config = dict(
    n_layer=12,
    d_model=320,
    n_head=5,
    n_kv_head=5,
    head_dim=64,
    d_mlp=1280,
    vocab_size=8192,
    activation='squared_relu',
    norm='rmsnorm',
    norm_place='pre',
    norm_eps=1e-05,
    positions='rope',
    rope_base=471000.0,
    rope_fraction=0.5,
    qk_norm=True,
    attn_scale=0.208,
    bias='none',
    tie_embeddings='early',
    parallel_block=False,
    extras=['some layers without attention', 'local attention windows', 'shifted keys'],
    init='normal',
    init_std_qkv=0.0221,
    init_std_o=0.0,
    init_std_up=0.0221,
    init_std_down=0.0,
    optimizer='muon',
    lr=0.00201,
    beta1=0.95,
    weight_decay=0.13,
    lr_head=0.00527,
    warmup_steps=0,
    schedule='wsd',
    decay_fraction=0.762,
    decay_shape='linear',
    final_lr_fraction=0.1,
    batch_tokens=[65536, 131072, 196608],
    seq_len=256,
    doc_mask=True,
    train_tokens=678800000,
    steps=5256,
    dataset='wikipedia_en',
)
Each number is 200 + 20 x the weight over its row's rms, rounded and kept within 0 to 999. Layers, rows and columns count from 0. The size before them is the row's rms in percent of the matrix's.

# up: layer 7 MLP up, 1280x320, rms 0.107, rows 234-276, columns 80-159
# down: layer 7 MLP down (transposed), 1280x320, rms 0.108, rows 234-275, columns 80-159
up234,091,235,189,202,212,211,203,180,209,208,228,174,196,211,200,194,181,157,172,208,185,180,195,192,192,185,169,208,222,161,207,217,221,179,197,211,210,221,185,192,202,196,214,219,187,206,207,239,210,186,188,218,222,176,229,198,192,184,238,231,210,199,192,162,211,190,196,212,214,184,210,220,186,222,195,221,184,206,202,188,213
down234,105,202,193,199,212,172,220,226,151,189,198,216,200,220,193,190,211,216,223,159,228,210,181,180,216,200,214,196,219,211,216,216,182,177,190,180,168,173,187,202,187,226,195,172,220,197,163,182,176,229,201,168,215,210,176,206,186,226,171,165,190,180,208,196,209,172,181,187,200,187,198,163,176,224,168,235,221,213,210,194,196
up235,112,195,218,215,205,179,212,181,217,173,182,190,188,234,219,187,236,217,190,211,182,195,175,210,173,190,196,199,225,187,210,221,206,205,208,209,202,207,219,182,194,170,215,206,194,166,182,218,194,194,191,209,206,199,182,188,204,194,200,201,205,188,202,242,240,208,217,206,217,193,182,211,229,225,192,173,207,228,184,198,223
down235,109,194,208,200,198,222,174,229,208,204,210,168,190,199,189,163,218,166,193,195,199,217,219,238,188,170,222,136,213,234,188,179,209,221,189,193,203,208,196,189,208,206,226,210,192,208,211,209,173,182,204,205,219,203,185,229,187,178,194,241,219,206,165,186,218,233,212,198,268,183,188,213,214,218,191,201,214,234,210,176,197
up236,088,161,207,222,212,190,187,238,191,194,190,231,183,214,196,227,192,191,185,189,197,205,175,185,199,222,209,172,177,181,175,162,213,186,202,239,173,226,177,206,197,209,194,192,192,208,187,220,181,191,196,201,185,211,202,180,214,218,221,206,180,218,186,179,189,219,187,201,182,187,206,201,194,180,209,190,195,186,217,246,197
down236,086,190,207,181,185,182,200,191,218,201,222,181,192,193,223,181,241,189,185,209,166,189,204,194,200,192,166,198,215,180,254,225,197,208,222,188,226,197,179,191,203,188,221,182,194,190,204,212,211,224,183,188,194,200,212,246,216,174,163,196,196,214,193,201,185,197,221,191,208,166,188,223,195,198,238,201,176,196,217,172,181
up237,096,179,238,182,212,153,209,231,222,197,192,209,228,171,188,203,193,180,207,214,193,220,189,218,216,167,224,196,197,199,200,214,229,230,189,163,213,213,156,175,194,188,183,217,217,215,218,211,207,206,204,226,221,191,200,173,189,181,190,201,224,208,234,193,227,205,238,176,196,185,196,197,216,177,195,212,212,214,209,155,207
down237,103,172,185,176,214,185,166,158,210,207,199,190,220,221,173,201,198,216,232,173,194,215,232,201,207,188,192,180,210,205,225,209,175,228,205,193,213,218,186,221,217,222,187,201,218,193,215,215,187,193,214,210,199,202,175,230,191,190,212,192,196,219,220,218,230,180,224,226,204,197,191,178,191,200,213,213,233,194,204,217,184
up238,092,208,211,209,176,200,176,209,188,178,200,199,190,201,226,199,234,205,145,231,214,207,196,224,154,212,228,217,212,166,228,204,220,232,232,190,231,217,194,198,191,231,197,177,225,209,203,183,171,226,230,205,198,194,199,235,185,173,227,202,217,181,217,221,226,180,165,199,207,177,188,174,172,255,202,232,206,207,213,194,209
down238,092,189,204,194,222,208,226,185,206,195,205,211,218,202,209,187,185,220,226,173,221,193,209,222,237,174,227,208,207,192,216,223,208,238,252,225,178,197,200,218,155,188,180,213,238,212,207,215,190,217,179,210,170,157,206,190,203,212,197,200,227,221,183,197,168,236,191,209,189,167,228,210,194,188,213,201,216,214,169,190,222
up239,105,193,208,222,211,194,180,216,190,198,221,150,250,181,196,151,191,197,226,200,155,218,221,227,197,200,183,182,213,209,163,236,196,194,197,174,187,204,181,189,207,188,209,198,207,187,192,188,187,227,224,205,174,198,167,170,226,176,185,225,209,213,204,196,196,207,214,226,234,219,176,201,204,217,176,206,217,200,215,194,209
down239,103,221,196,224,196,196,167,193,183,203,209,182,152,195,187,200,189,198,173,199,196,207,231,201,171,191,176,189,237,218,187,210,207,212,191,235,188,201,227,201,186,192,211,218,191,216,192,226,220,225,161,208,188,181,212,195,228,193,210,181,216,207,224,233,204,216,201,243,206,220,211,212,179,177,207,213,204,165,223,214,196
up240,105,234,185,183,171,191,202,167,225,179,215,152,188,207,226,177,204,213,201,194,201,196,202,230,235,212,203,199,200,189,230,230,214,211,189,201,196,206,197,213,175,167,213,229,221,214,196,161,166,180,174,220,215,198,180,172,244,206,185,200,217,195,163,180,185,190,165,202,201,217,201,201,167,217,202,211,214,218,220,178,199
down240,116,203,208,243,189,225,220,193,188,189,198,201,178,176,173,182,216,181,186,209,190,201,196,200,210,198,209,162,218,186,219,223,205,216,205,195,216,231,178,201,200,205,190,218,220,203,213,193,196,179,198,196,182,196,163,215,155,208,215,175,156,241,211,194,251,207,172,183,190,202,209,214,194,206,201,181,197,202,181,185,215
up241,113,231,162,202,232,229,189,209,182,193,188,166,206,194,182,193,229,206,190,214,220,196,188,211,200,210,230,210,206,155,199,212,217,185,227,217,210,234,214,171,188,178,207,178,218,234,185,216,198,191,221,187,211,173,181,202,204,199,165,198,196,218,198,225,204,217,199,201,173,197,198,193,207,208,166,221,226,212,209,224,204
down241,120,178,183,180,183,187,176,206,215,193,199,227,213,206,186,193,200,206,217,171,188,204,189,202,173,180,241,205,197,208,164,173,162,212,191,224,232,207,185,214,167,169,200,181,214,218,197,184,231,183,206,237,199,204,165,257,225,185,167,186,190,213,182,209,197,218,200,204,178,186,212,187,200,176,182,190,230,175,223,182,205
up242,103,184,198,250,229,219,211,166,168,204,189,196,213,206,194,181,166,208,179,184,209,208,201,193,202,214,213,189,213,194,201,141,182,197,184,192,183,194,248,202,220,196,185,196,166,199,195,199,178,161,205,197,223,190,199,200,187,200,194,214,166,183,208,207,226,227,184,208,190,221,220,192,193,204,235,179,201,203,177,196,207
down242,099,212,196,219,194,229,150,189,171,201,214,185,221,259,213,186,221,181,164,191,222,169,170,172,204,184,175,219,184,204,255,192,183,172,188,210,214,212,204,168,218,218,202,196,190,187,206,206,201,206,179,201,189,175,187,230,156,213,183,209,200,188,192,243,184,154,185,215,218,201,216,205,233,220,195,210,207,206,199,180,188
up243,107,167,187,193,216,192,227,167,198,224,187,192,217,185,214,187,216,207,211,167,220,208,220,218,218,171,215,216,214,189,170,189,199,233,192,177,189,162,191,197,190,209,159,193,162,190,184,187,228,222,203,187,178,152,173,210,221,210,189,221,189,173,188,203,211,203,216,209,214,220,196,217,216,248,201,192,197,207,234,214,216
down243,109,204,191,225,215,196,200,199,223,207,206,174,201,191,215,180,182,204,203,173,176,198,186,213,219,214,225,196,174,235,196,186,195,223,179,220,176,197,224,183,218,222,223,210,193,202,198,198,241,188,163,185,198,128,203,171,191,184,234,167,212,174,185,190,183,172,199,221,173,165,239,237,194,197,182,186,213,192,207,180,213
up244,100,227,196,222,207,231,199,194,202,205,198,231,208,213,222,193,219,255,213,213,225,208,209,218,178,212,189,218,219,155,222,166,192,227,183,196,214,183,224,203,192,192,177,193,189,197,204,219,157,186,185,191,201,194,237,185,217,185,224,240,198,222,220,221,193,211,209,211,201,191,199,226,182,205,182,210,178,199,258,205,208
down244,123,207,214,188,180,198,208,154,196,211,189,221,168,231,204,205,199,219,197,194,203,200,177,157,196,178,187,186,192,170,233,166,208,223,195,202,215,217,192,218,195,210,169,203,196,199,195,190,174,220,231,216,240,215,181,192,236,218,213,183,226,200,217,195,223,205,215,161,208,212,214,231,199,210,191,164,177,196,199,190,202
up245,102,222,187,193,211,204,212,164,210,197,192,216,182,214,216,151,205,190,208,223,198,216,219,174,200,183,210,211,206,230,171,192,208,238,221,186,196,197,158,220,214,203,194,210,125,195,220,218,227,168,252,201,205,174,219,220,194,216,208,206,215,190,181,212,208,198,189,195,203,186,202,242,225,218,205,190,182,199,179,213,185
down245,103,204,172,207,201,186,179,206,209,156,215,213,175,229,217,216,209,192,225,198,198,188,178,191,207,192,232,191,205,207,195,208,181,215,164,214,173,213,206,220,232,218,213,168,197,173,212,189,170,186,215,239,193,188,191,202,215,210,173,196,162,195,191,188,215,202,200,236,201,203,166,187,235,213,186,212,215,203,194,183,208
up246,105,209,198,199,213,205,212,233,230,181,224,224,192,185,191,194,197,202,179,170,237,172,206,227,186,186,234,168,207,170,206,210,208,185,215,238,225,209,182,178,145,183,227,218,203,204,191,231,211,205,227,224,221,187,235,184,202,164,205,164,228,233,202,243,208,185,199,193,188,216,229,171,222,217,189,186,202,217,197,213,162
down246,103,201,229,177,216,173,187,191,217,202,223,198,200,166,189,223,206,193,197,209,206,175,246,198,202,195,207,255,206,216,191,196,227,215,175,179,190,208,200,185,202,176,216,226,224,194,191,233,207,161,203,238,225,219,183,210,227,179,214,217,198,235,163,207,194,217,170,177,232,189,226,194,225,215,205,181,194,214,168,212,195
up247,098,198,222,224,228,196,219,188,201,195,181,156,205,213,216,182,180,221,185,210,176,197,207,176,205,218,191,210,199,205,213,192,201,209,221,182,186,211,173,165,232,200,217,181,212,220,227,224,198,182,200,207,217,210,226,170,185,195,217,189,181,206,179,204,212,198,203,190,208,201,178,183,201,210,203,219,221,158,178,201,188
down247,094,197,221,173,194,205,202,207,186,207,214,226,175,156,187,181,166,222,196,187,191,230,186,181,218,217,177,205,201,207,187,155,193,194,207,192,217,180,212,218,211,181,210,192,211,192,189,192,220,202,197,188,188,168,172,245,171,201,191,183,220,209,200,202,211,206,189,158,203,150,176,216,237,194,203,190,197,214,175,173,223
up248,098,215,188,178,204,233,210,203,201,185,181,210,171,217,225,203,195,197,209,219,223,220,166,192,186,215,192,162,188,197,183,191,184,155,202,159,213,193,155,236,195,195,196,206,189,206,190,184,231,180,239,159,171,202,174,209,191,213,205,202,166,207,199,192,197,202,213,218,210,220,195,183,217,213,195,192,240,227,187,202,199
down248,091,190,228,167,216,204,184,203,213,184,213,221,207,199,218,190,199,188,158,193,196,215,204,190,198,188,187,194,216,214,178,173,200,187,189,230,177,187,203,204,160,187,213,225,206,210,194,202,200,167,213,188,244,226,211,211,234,195,172,193,205,193,226,166,198,194,196,192,200,191,216,205,206,239,202,181,222,205,225,210,182
up249,101,184,221,242,179,229,216,178,207,213,191,196,226,206,193,170,194,177,204,205,187,203,183,166,194,199,214,174,195,193,204,198,223,185,240,209,237,172,170,199,220,205,202,222,174,266,186,211,208,209,204,201,184,209,175,219,220,247,221,226,193,227,180,214,200,246,194,205,193,205,241,234,203,182,204,234,199,226,208,220,156
down249,103,215,211,180,219,179,190,218,226,180,192,188,181,240,182,190,218,175,210,220,201,214,188,225,213,177,213,204,201,205,194,173,197,213,200,203,225,184,205,235,183,179,191,198,191,235,191,198,184,204,199,195,216,192,210,187,195,154,167,190,214,201,187,220,179,187,204,158,217,200,198,209,189,161,211,237,162,196,224,202,240
up250,100,180,187,201,165,204,186,223,179,197,161,164,225,201,178,232,166,219,193,205,153,211,233,198,194,187,201,194,198,233,233,173,171,185,247,224,193,184,164,214,203,243,212,203,149,180,207,214,208,210,238,220,211,193,202,246,220,187,230,189,194,232,198,213,208,195,179,208,198,215,205,155,193,184,191,220,223,237,193,198,202
down250,099,186,187,195,204,201,176,191,185,233,197,168,212,178,184,204,166,179,195,213,213,206,200,235,197,182,187,213,177,220,209,217,177,173,193,209,186,179,190,236,164,212,196,173,177,202,218,195,173,180,220,233,208,204,200,201,174,208,184,212,209,185,207,212,196,198,205,185,206,174,220,178,208,244,157,230,216,186,185,235,182
up251,111,188,176,215,229,232,205,252,196,228,184,198,216,190,197,169,196,191,239,225,211,204,237,216,212,183,219,171,211,179,240,207,180,204,180,192,207,181,239,164,180,219,191,196,222,172,212,196,224,209,202,186,213,198,218,168,188,220,180,225,195,185,221,201,225,243,199,211,218,189,224,186,207,214,217,196,200,203,197,183,210
down251,099,195,198,224,228,233,170,218,212,210,194,165,229,165,184,226,224,218,185,221,167,193,215,182,211,211,166,217,198,181,177,184,198,214,228,227,193,181,246,229,182,185,220,221,207,229,182,226,145,204,201,185,164,195,203,199,176,216,185,224,194,208,189,213,209,182,221,212,240,215,189,222,185,207,228,197,188,195,183,195,191
up252,094,182,176,215,212,228,245,237,190,208,198,207,213,193,179,204,192,189,148,177,229,183,214,192,210,175,202,206,201,207,198,166,214,196,177,186,226,184,196,212,189,197,204,182,191,172,224,195,164,170,200,207,224,184,216,194,221,207,181,197,190,208,208,188,196,178,191,203,190,180,234,204,212,209,190,230,218,163,203,190,206
down252,088,203,223,154,223,181,201,200,194,213,223,216,205,208,206,216,214,161,217,179,208,187,204,182,218,175,190,217,184,172,195,196,202,160,209,192,204,182,206,182,207,195,180,170,199,187,190,179,198,182,191,199,199,207,205,225,197,224,182,207,191,195,215,191,209,219,172,205,180,218,211,186,198,171,194,205,233,177,196,211,191
up253,110,175,178,246,211,226,223,237,208,226,189,205,185,212,209,187,189,209,226,166,174,191,190,168,167,210,182,164,217,205,193,206,184,197,170,201,210,199,184,210,219,220,191,221,183,199,211,240,208,164,185,201,223,203,232,219,188,204,209,221,180,205,203,200,234,196,173,204,229,234,205,217,192,178,200,244,217,202,194,205,185
down253,109,149,198,252,228,203,171,229,220,212,210,186,193,203,202,216,205,172,195,203,216,210,168,180,223,244,193,210,190,210,202,225,176,238,210,205,216,198,218,241,195,185,222,179,168,171,200,206,192,208,200,187,233,181,188,210,194,157,189,219,192,196,197,186,193,221,178,205,237,189,196,237,176,180,194,224,209,212,212,169,188
up254,108,190,174,178,220,197,215,150,174,170,214,225,217,196,221,216,210,203,197,186,203,210,174,223,217,217,224,223,194,151,175,203,167,155,188,236,202,183,175,237,202,224,179,189,188,186,167,223,200,168,191,250,202,203,156,202,199,219,198,214,249,166,163,221,205,204,207,224,217,215,210,214,201,213,172,173,230,207,221,212,180
down254,104,213,197,211,224,249,188,230,195,197,192,214,206,208,158,190,205,149,196,217,190,220,190,205,196,211,235,209,172,230,248,170,177,226,200,182,221,190,216,221,199,208,190,143,192,216,206,206,219,163,209,177,188,198,239,173,219,188,227,174,201,221,164,226,187,201,237,182,230,236,227,204,194,188,192,195,207,201,209,183,189
up255,102,232,208,202,208,160,205,177,216,204,191,211,202,191,218,184,174,188,180,204,171,192,175,170,200,207,226,158,216,189,161,158,203,216,195,216,185,191,213,193,236,195,177,207,211,207,193,190,190,193,233,203,197,228,219,192,200,207,228,178,191,173,194,207,212,162,173,221,210,197,157,195,170,231,192,206,213,184,224,208,197
down255,104,178,184,178,214,214,199,207,231,197,170,180,171,193,178,214,230,206,195,191,184,210,207,229,181,232,246,247,186,199,197,209,219,170,189,225,189,190,198,173,215,184,200,210,199,200,174,213,192,225,180,241,203,212,188,211,175,210,224,214,186,218,222,208,165,182,197,237,203,203,216,148,206,224,237,176,175,194,207,211,188
up256,092,183,226,229,181,217,168,216,182,212,191,223,208,186,224,175,233,203,215,215,191,221,224,216,209,221,192,241,227,181,212,161,229,189,216,195,164,204,191,206,186,180,205,225,191,184,180,214,187,166,211,179,183,178,228,230,206,180,201,199,230,176,203,160,193,197,192,225,215,218,239,215,213,199,221,218,187,168,177,233,217
down256,092,222,157,175,216,175,183,226,178,206,200,222,209,197,185,202,174,234,192,190,195,190,218,204,172,187,171,211,213,211,190,216,214,222,151,212,183,238,176,183,212,199,202,182,199,205,221,209,193,216,198,199,189,192,177,208,193,170,177,199,202,239,197,228,228,214,209,217,165,180,247,211,178,231,168,226,198,199,170,194,168
up257,106,176,190,197,173,208,208,214,211,211,186,193,234,216,195,200,203,159,221,201,188,177,177,213,192,232,183,180,208,189,199,178,160,194,191,220,200,222,224,199,207,220,200,162,187,212,169,192,185,187,228,213,208,175,195,208,204,208,169,223,171,177,179,193,194,210,230,174,192,191,179,217,205,213,184,184,184,188,193,210,236
down257,099,202,205,202,206,178,203,206,188,224,198,235,144,225,207,195,206,222,249,190,210,205,235,183,200,210,190,204,167,194,226,210,191,194,198,181,210,231,212,216,197,207,162,178,199,184,192,263,209,231,204,197,205,182,203,180,192,188,200,225,223,213,195,219,208,193,184,180,174,204,175,220,167,188,222,159,196,230,210,177,198
up258,098,217,174,199,197,175,200,165,190,222,178,169,216,177,176,197,237,190,177,174,175,187,171,161,209,182,193,187,174,215,237,205,206,181,191,129,193,231,235,178,190,198,223,222,207,194,187,210,201,191,176,183,203,176,171,189,192,188,217,161,175,238,231,200,191,181,188,213,203,200,206,236,211,214,190,173,185,191,225,160,174
down258,095,179,167,191,189,196,203,223,180,187,216,192,214,175,179,236,196,208,194,201,202,212,177,191,219,214,201,225,215,218,209,201,193,217,185,227,195,201,202,175,207,179,209,199,184,174,226,207,183,158,204,239,205,197,216,238,186,188,223,202,187,193,181,147,228,172,165,220,212,205,182,183,203,223,194,205,183,218,215,204,217
up259,105,219,192,190,189,181,232,226,198,192,179,196,188,227,206,189,219,206,208,190,219,191,207,186,201,206,183,154,178,235,215,210,233,203,189,208,193,191,209,181,208,196,245,139,188,214,254,192,193,187,159,208,215,205,220,197,235,253,188,193,176,220,207,223,198,226,194,222,205,208,223,171,204,211,188,198,203,207,192,201,210
down259,099,184,190,202,186,193,178,227,233,182,219,181,187,228,201,224,245,199,239,222,187,206,195,167,238,180,178,242,204,209,211,224,216,228,205,203,195,216,196,209,195,161,201,198,208,191,203,208,181,201,157,202,217,211,211,227,187,151,200,197,221,233,127,176,213,197,196,199,231,191,191,169,213,198,179,202,191,181,215,210,179
up260,106,190,238,207,189,193,226,191,194,248,220,206,191,211,230,201,214,192,173,188,192,168,192,173,175,193,196,162,220,219,200,172,180,187,205,191,200,174,220,206,185,214,225,234,209,192,217,246,206,213,197,166,196,199,191,172,162,193,202,224,190,236,206,214,171,200,189,168,217,198,205,190,178,222,215,186,242,171,199,215,204
down260,101,198,215,198,239,198,197,185,205,175,221,187,210,189,188,184,239,217,169,214,220,201,184,207,187,184,203,193,185,228,207,211,173,155,214,223,211,231,196,202,205,218,214,196,247,226,204,224,191,185,173,217,190,180,198,211,191,210,180,224,190,221,191,222,211,183,227,166,196,211,201,201,204,224,196,203,203,193,200,230,192
up261,090,188,223,187,224,219,204,163,199,177,178,222,210,214,193,188,205,206,186,193,243,220,186,166,217,203,175,207,207,190,173,216,163,173,184,218,181,239,236,184,181,172,232,180,221,172,189,190,200,179,222,188,189,212,197,208,184,185,195,231,192,203,177,207,209,230,205,219,195,200,208,185,232,215,191,184,207,205,210,192,200
down261,089,210,172,203,249,205,241,225,195,183,201,196,191,192,210,189,204,181,213,198,191,209,211,218,182,186,174,201,216,224,203,181,195,194,200,181,196,205,204,181,236,214,187,190,158,221,204,175,210,198,176,193,213,193,205,196,191,225,205,203,174,221,190,196,198,204,230,195,199,173,190,206,204,184,174,200,187,189,171,220,225
up262,105,206,207,217,223,202,225,199,188,200,187,203,186,215,237,181,181,178,207,227,146,167,222,205,200,239,187,234,231,211,207,200,199,209,204,249,162,217,186,171,231,201,184,187,185,162,172,227,198,187,201,215,206,177,198,215,206,217,173,189,196,200,221,203,183,213,236,235,198,190,193,221,203,240,196,228,207,199,190,247,189
down262,102,212,181,165,178,199,208,195,198,211,182,176,214,196,214,219,164,224,199,201,201,216,225,203,207,207,186,204,191,171,231,239,183,177,217,196,218,204,217,158,208,192,199,162,180,186,203,209,201,204,255,193,209,178,187,208,202,205,190,192,199,193,175,176,152,219,211,186,191,209,222,219,195,222,198,187,237,247,181,193,197
up263,098,198,205,166,205,231,198,204,222,181,195,202,214,195,205,208,170,209,170,200,184,227,231,219,218,150,167,170,193,177,170,194,203,182,213,202,199,213,203,196,239,209,207,210,236,188,206,224,193,191,224,213,186,201,199,164,172,233,185,199,188,236,178,189,191,167,218,174,203,197,214,196,200,235,161,161,184,183,240,201,209
down263,096,235,207,236,209,202,189,204,192,199,200,223,198,213,180,194,217,205,193,185,196,187,202,227,167,204,167,174,188,206,200,179,201,223,195,217,200,197,204,170,198,188,166,203,190,206,194,179,188,214,196,191,208,186,176,179,205,212,217,206,170,204,221,190,239,216,215,215,179,176,198,216,169,190,195,201,197,205,208,153,213
up264,107,188,182,200,218,192,192,218,184,189,241,226,181,184,180,189,193,196,192,190,215,194,214,203,199,167,179,194,216,212,212,203,173,207,209,182,201,207,221,222,186,169,187,198,201,204,217,209,183,214,193,213,228,187,171,158,179,204,186,152,213,214,192,214,185,221,236,208,167,196,179,215,210,237,196,194,186,204,166,187,188
down264,108,196,208,195,178,172,163,192,205,209,205,209,172,198,195,179,215,175,177,163,194,172,220,227,205,211,199,200,243,202,224,177,241,192,202,210,190,189,226,172,202,211,219,226,208,218,208,188,210,195,209,197,221,209,183,229,169,201,232,188,199,177,228,228,202,196,177,240,203,208,190,202,255,256,184,206,187,211,159,228,182
up265,096,200,217,186,222,192,200,210,223,228,176,198,216,210,199,176,164,232,194,184,221,219,198,224,218,248,197,219,199,214,220,197,233,189,200,195,234,187,227,224,224,195,233,221,177,193,195,243,192,245,203,197,230,230,145,195,197,200,191,200,200,183,209,208,204,177,206,152,212,195,189,209,205,211,233,167,184,189,192,171,192
down265,093,203,180,182,182,217,213,174,153,196,181,210,188,227,201,249,170,163,219,191,217,202,205,192,207,212,219,202,201,145,186,166,193,232,191,208,217,201,212,191,255,229,193,176,193,182,192,199,192,190,217,179,213,175,198,201,225,209,203,212,233,193,206,233,195,160,193,204,186,211,171,201,239,213,258,185,217,264,216,182,227
up266,102,174,213,167,241,188,188,203,203,184,200,164,231,239,202,203,180,186,189,165,202,210,206,200,202,212,243,183,218,197,192,231,232,224,173,212,221,229,214,183,201,204,202,182,204,185,189,234,197,190,174,238,194,166,216,170,216,180,212,166,199,201,202,224,229,210,194,263,226,194,235,192,194,183,220,197,201,223,184,211,202
down266,113,183,211,200,203,166,205,225,200,192,171,211,207,181,197,219,197,203,189,176,198,211,216,184,214,175,189,213,223,207,192,195,200,250,188,179,205,195,181,234,204,200,225,226,161,190,200,170,160,231,183,221,229,202,232,206,165,201,221,221,189,134,177,178,216,175,195,215,187,210,199,208,225,180,214,210,233,186,213,201,192
up267,104,203,188,199,196,185,216,179,212,197,235,214,202,214,227,193,208,220,209,185,193,186,179,218,222,183,188,181,183,217,209,188,221,186,186,208,203,197,244,230,202,191,222,166,190,195,193,198,229,191,200,193,213,187,194,205,227,173,193,216,233,226,216,193,243,216,223,224,206,215,207,212,209,200,223,176,173,194,201,213,246
down267,104,219,196,187,165,211,226,206,248,190,193,170,206,208,221,173,216,211,211,193,215,191,194,191,198,174,178,183,199,224,250,207,222,231,184,169,212,155,216,152,216,213,176,185,208,215,186,184,205,214,201,205,193,198,189,210,201,163,201,186,201,217,121,211,185,215,181,212,235,211,167,216,170,191,216,159,200,234,188,224,206
up268,128,208,165,208,226,207,221,197,191,188,174,182,196,184,216,188,202,160,194,198,195,172,201,205,224,231,208,239,198,212,218,180,186,208,195,190,214,194,227,226,194,197,219,205,222,171,193,189,157,166,223,207,211,228,178,204,184,191,205,189,202,156,192,212,194,146,212,220,164,219,181,209,218,214,219,214,207,199,188,190,217
down268,109,208,192,212,205,207,227,219,221,207,153,196,197,192,210,151,199,202,205,203,225,184,197,198,166,175,180,198,232,224,201,218,191,196,205,172,199,209,240,191,205,245,213,169,215,248,175,201,159,196,146,177,193,224,176,200,222,151,196,194,206,221,176,178,213,204,231,204,221,181,196,218,189,235,218,238,179,227,208,217,234
up269,093,215,191,208,180,241,207,177,207,166,179,211,213,250,212,199,189,219,179,202,177,161,189,225,189,216,162,167,201,185,162,214,201,204,181,226,183,189,223,195,243,176,192,225,219,203,238,180,194,204,197,206,179,166,217,223,205,170,224,203,167,200,207,193,193,171,216,197,182,201,188,191,182,234,218,198,202,212,154,207,225
down269,093,229,182,208,207,207,175,198,219,189,177,218,209,204,204,212,234,187,200,198,188,186,222,207,239,203,216,210,194,197,180,232,208,184,178,240,217,194,211,219,262,183,176,191,185,231,171,198,189,208,223,231,200,149,219,165,147,172,213,224,159,205,160,260,182,206,171,205,216,187,214,191,208,187,180,191,222,227,199,255,218
up270,100,219,218,188,204,181,216,194,205,229,205,216,203,217,205,199,181,202,190,188,176,235,224,221,193,218,205,215,225,198,237,187,221,205,178,209,231,147,199,208,221,209,190,192,202,173,197,222,229,179,206,194,218,192,186,206,170,201,236,177,157,223,173,195,183,216,200,221,168,178,198,230,185,210,213,185,195,189,198,167,189
down270,098,190,188,206,188,188,176,185,200,209,216,245,155,238,215,187,221,167,214,188,232,175,244,207,217,196,191,186,203,181,209,202,260,220,177,196,218,186,146,223,207,178,203,206,218,216,219,171,176,215,200,205,220,245,237,223,185,189,213,187,186,194,196,193,225,198,215,215,202,199,223,227,229,219,207,195,177,197,194,212,199
up271,098,222,215,211,199,230,209,219,200,215,205,183,175,162,179,181,222,178,190,186,226,218,194,208,163,205,197,184,178,198,214,197,206,215,197,216,184,211,184,207,183,206,208,243,180,168,224,248,203,183,236,207,203,210,152,199,232,175,191,204,219,181,194,213,201,215,175,217,191,183,234,205,165,194,193,196,186,197,241,197,193
down271,098,196,229,194,193,190,191,223,176,164,176,173,246,153,231,160,195,178,212,216,161,195,225,180,235,228,195,226,244,234,172,194,198,203,218,225,204,195,194,202,211,237,192,182,171,188,212,204,216,180,249,218,202,212,230,216,190,206,223,221,210,206,197,228,220,214,213,202,192,203,175,212,206,177,195,211,222,196,194,221,214
up272,106,205,198,227,172,232,168,207,221,186,186,217,170,173,182,173,187,230,184,201,204,204,159,218,209,165,185,215,160,214,193,210,182,173,202,209,145,221,213,184,232,213,214,186,223,183,222,183,162,206,150,197,183,224,181,163,214,249,172,235,226,170,185,231,201,215,174,187,200,196,224,187,180,205,172,184,174,163,216,197,190
down272,120,215,186,216,201,218,194,174,200,185,179,239,204,209,226,191,196,219,210,200,218,193,193,201,207,181,167,212,237,218,229,216,209,243,218,200,171,181,188,202,220,219,194,210,195,178,199,175,189,224,177,179,175,201,142,250,213,216,240,242,199,218,190,204,246,186,173,226,192,159,227,216,189,202,210,188,184,223,193,225,208
up273,092,197,198,197,234,235,166,195,144,199,236,193,208,210,200,197,202,216,224,184,232,177,198,190,249,195,194,193,200,170,172,188,191,200,229,220,182,212,182,201,216,172,194,225,215,214,220,210,223,223,201,176,181,200,238,219,204,186,196,247,216,204,234,174,205,198,173,200,187,205,198,224,211,215,211,168,189,197,203,197,187
down273,093,193,204,161,219,209,210,207,187,205,208,185,216,202,229,199,198,191,206,232,196,195,248,212,197,237,206,211,217,181,214,176,175,189,212,206,208,169,182,176,203,225,205,185,193,231,179,179,186,187,177,199,240,190,233,179,258,234,211,205,213,239,169,203,214,211,224,215,218,185,207,178,224,193,208,151,208,241,182,175,227
up274,101,214,219,235,203,220,227,225,190,182,207,210,193,197,206,175,223,162,176,224,215,180,166,211,192,212,173,202,206,198,193,215,189,193,227,204,206,210,192,194,213,193,197,158,221,235,205,214,213,232,177,181,213,183,184,203,204,214,193,182,203,204,204,211,194,220,199,206,197,197,179,197,202,178,199,208,185,182,221,202,197
down274,102,223,290,172,206,221,216,247,190,223,204,233,214,196,205,198,221,182,186,190,192,196,197,205,218,195,196,200,208,219,189,181,189,203,190,178,209,208,218,158,222,161,198,227,182,197,178,190,200,188,212,212,189,209,181,197,242,192,190,213,192,200,224,197,190,214,205,204,190,247,188,221,173,155,176,250,204,169,176,184,223
up275,107,197,216,190,169,210,242,203,170,198,214,193,196,203,228,212,197,194,153,205,221,216,229,229,188,177,204,174,200,203,230,196,199,178,165,188,195,176,160,224,216,222,235,210,177,211,159,216,195,211,199,207,211,193,224,211,214,188,208,163,142,204,217,171,190,220,203,211,199,198,167,201,211,223,225,197,229,240,201,221,202
down275,102,203,246,197,187,200,201,201,207,174,191,214,210,173,215,203,170,205,188,190,242,215,220,240,170,222,177,185,192,160,223,224,203,188,181,211,165,222,179,225,209,217,212,220,221,227,195,217,212,212,224,199,190,226,187,187,213,197,180,192,173,227,209,218,175,194,198,244,222,191,234,210,193,205,216,212,239,253,206,203,182
up276,093,186,170,222,179,192,203,163,134,193,158,188,177,172,165,156,196,186,202,201,192,185,204,186,194,190,220,223,214,170,205,216,192,163,204,238,208,231,204,216,182,207,204,206,185,192,185,214,174,196,218,175,194,207,198,176,234,172,206,205,218,222,208,207,203,191,181,186,184,220,162,210,196,209,206,159,197,248,165,195,228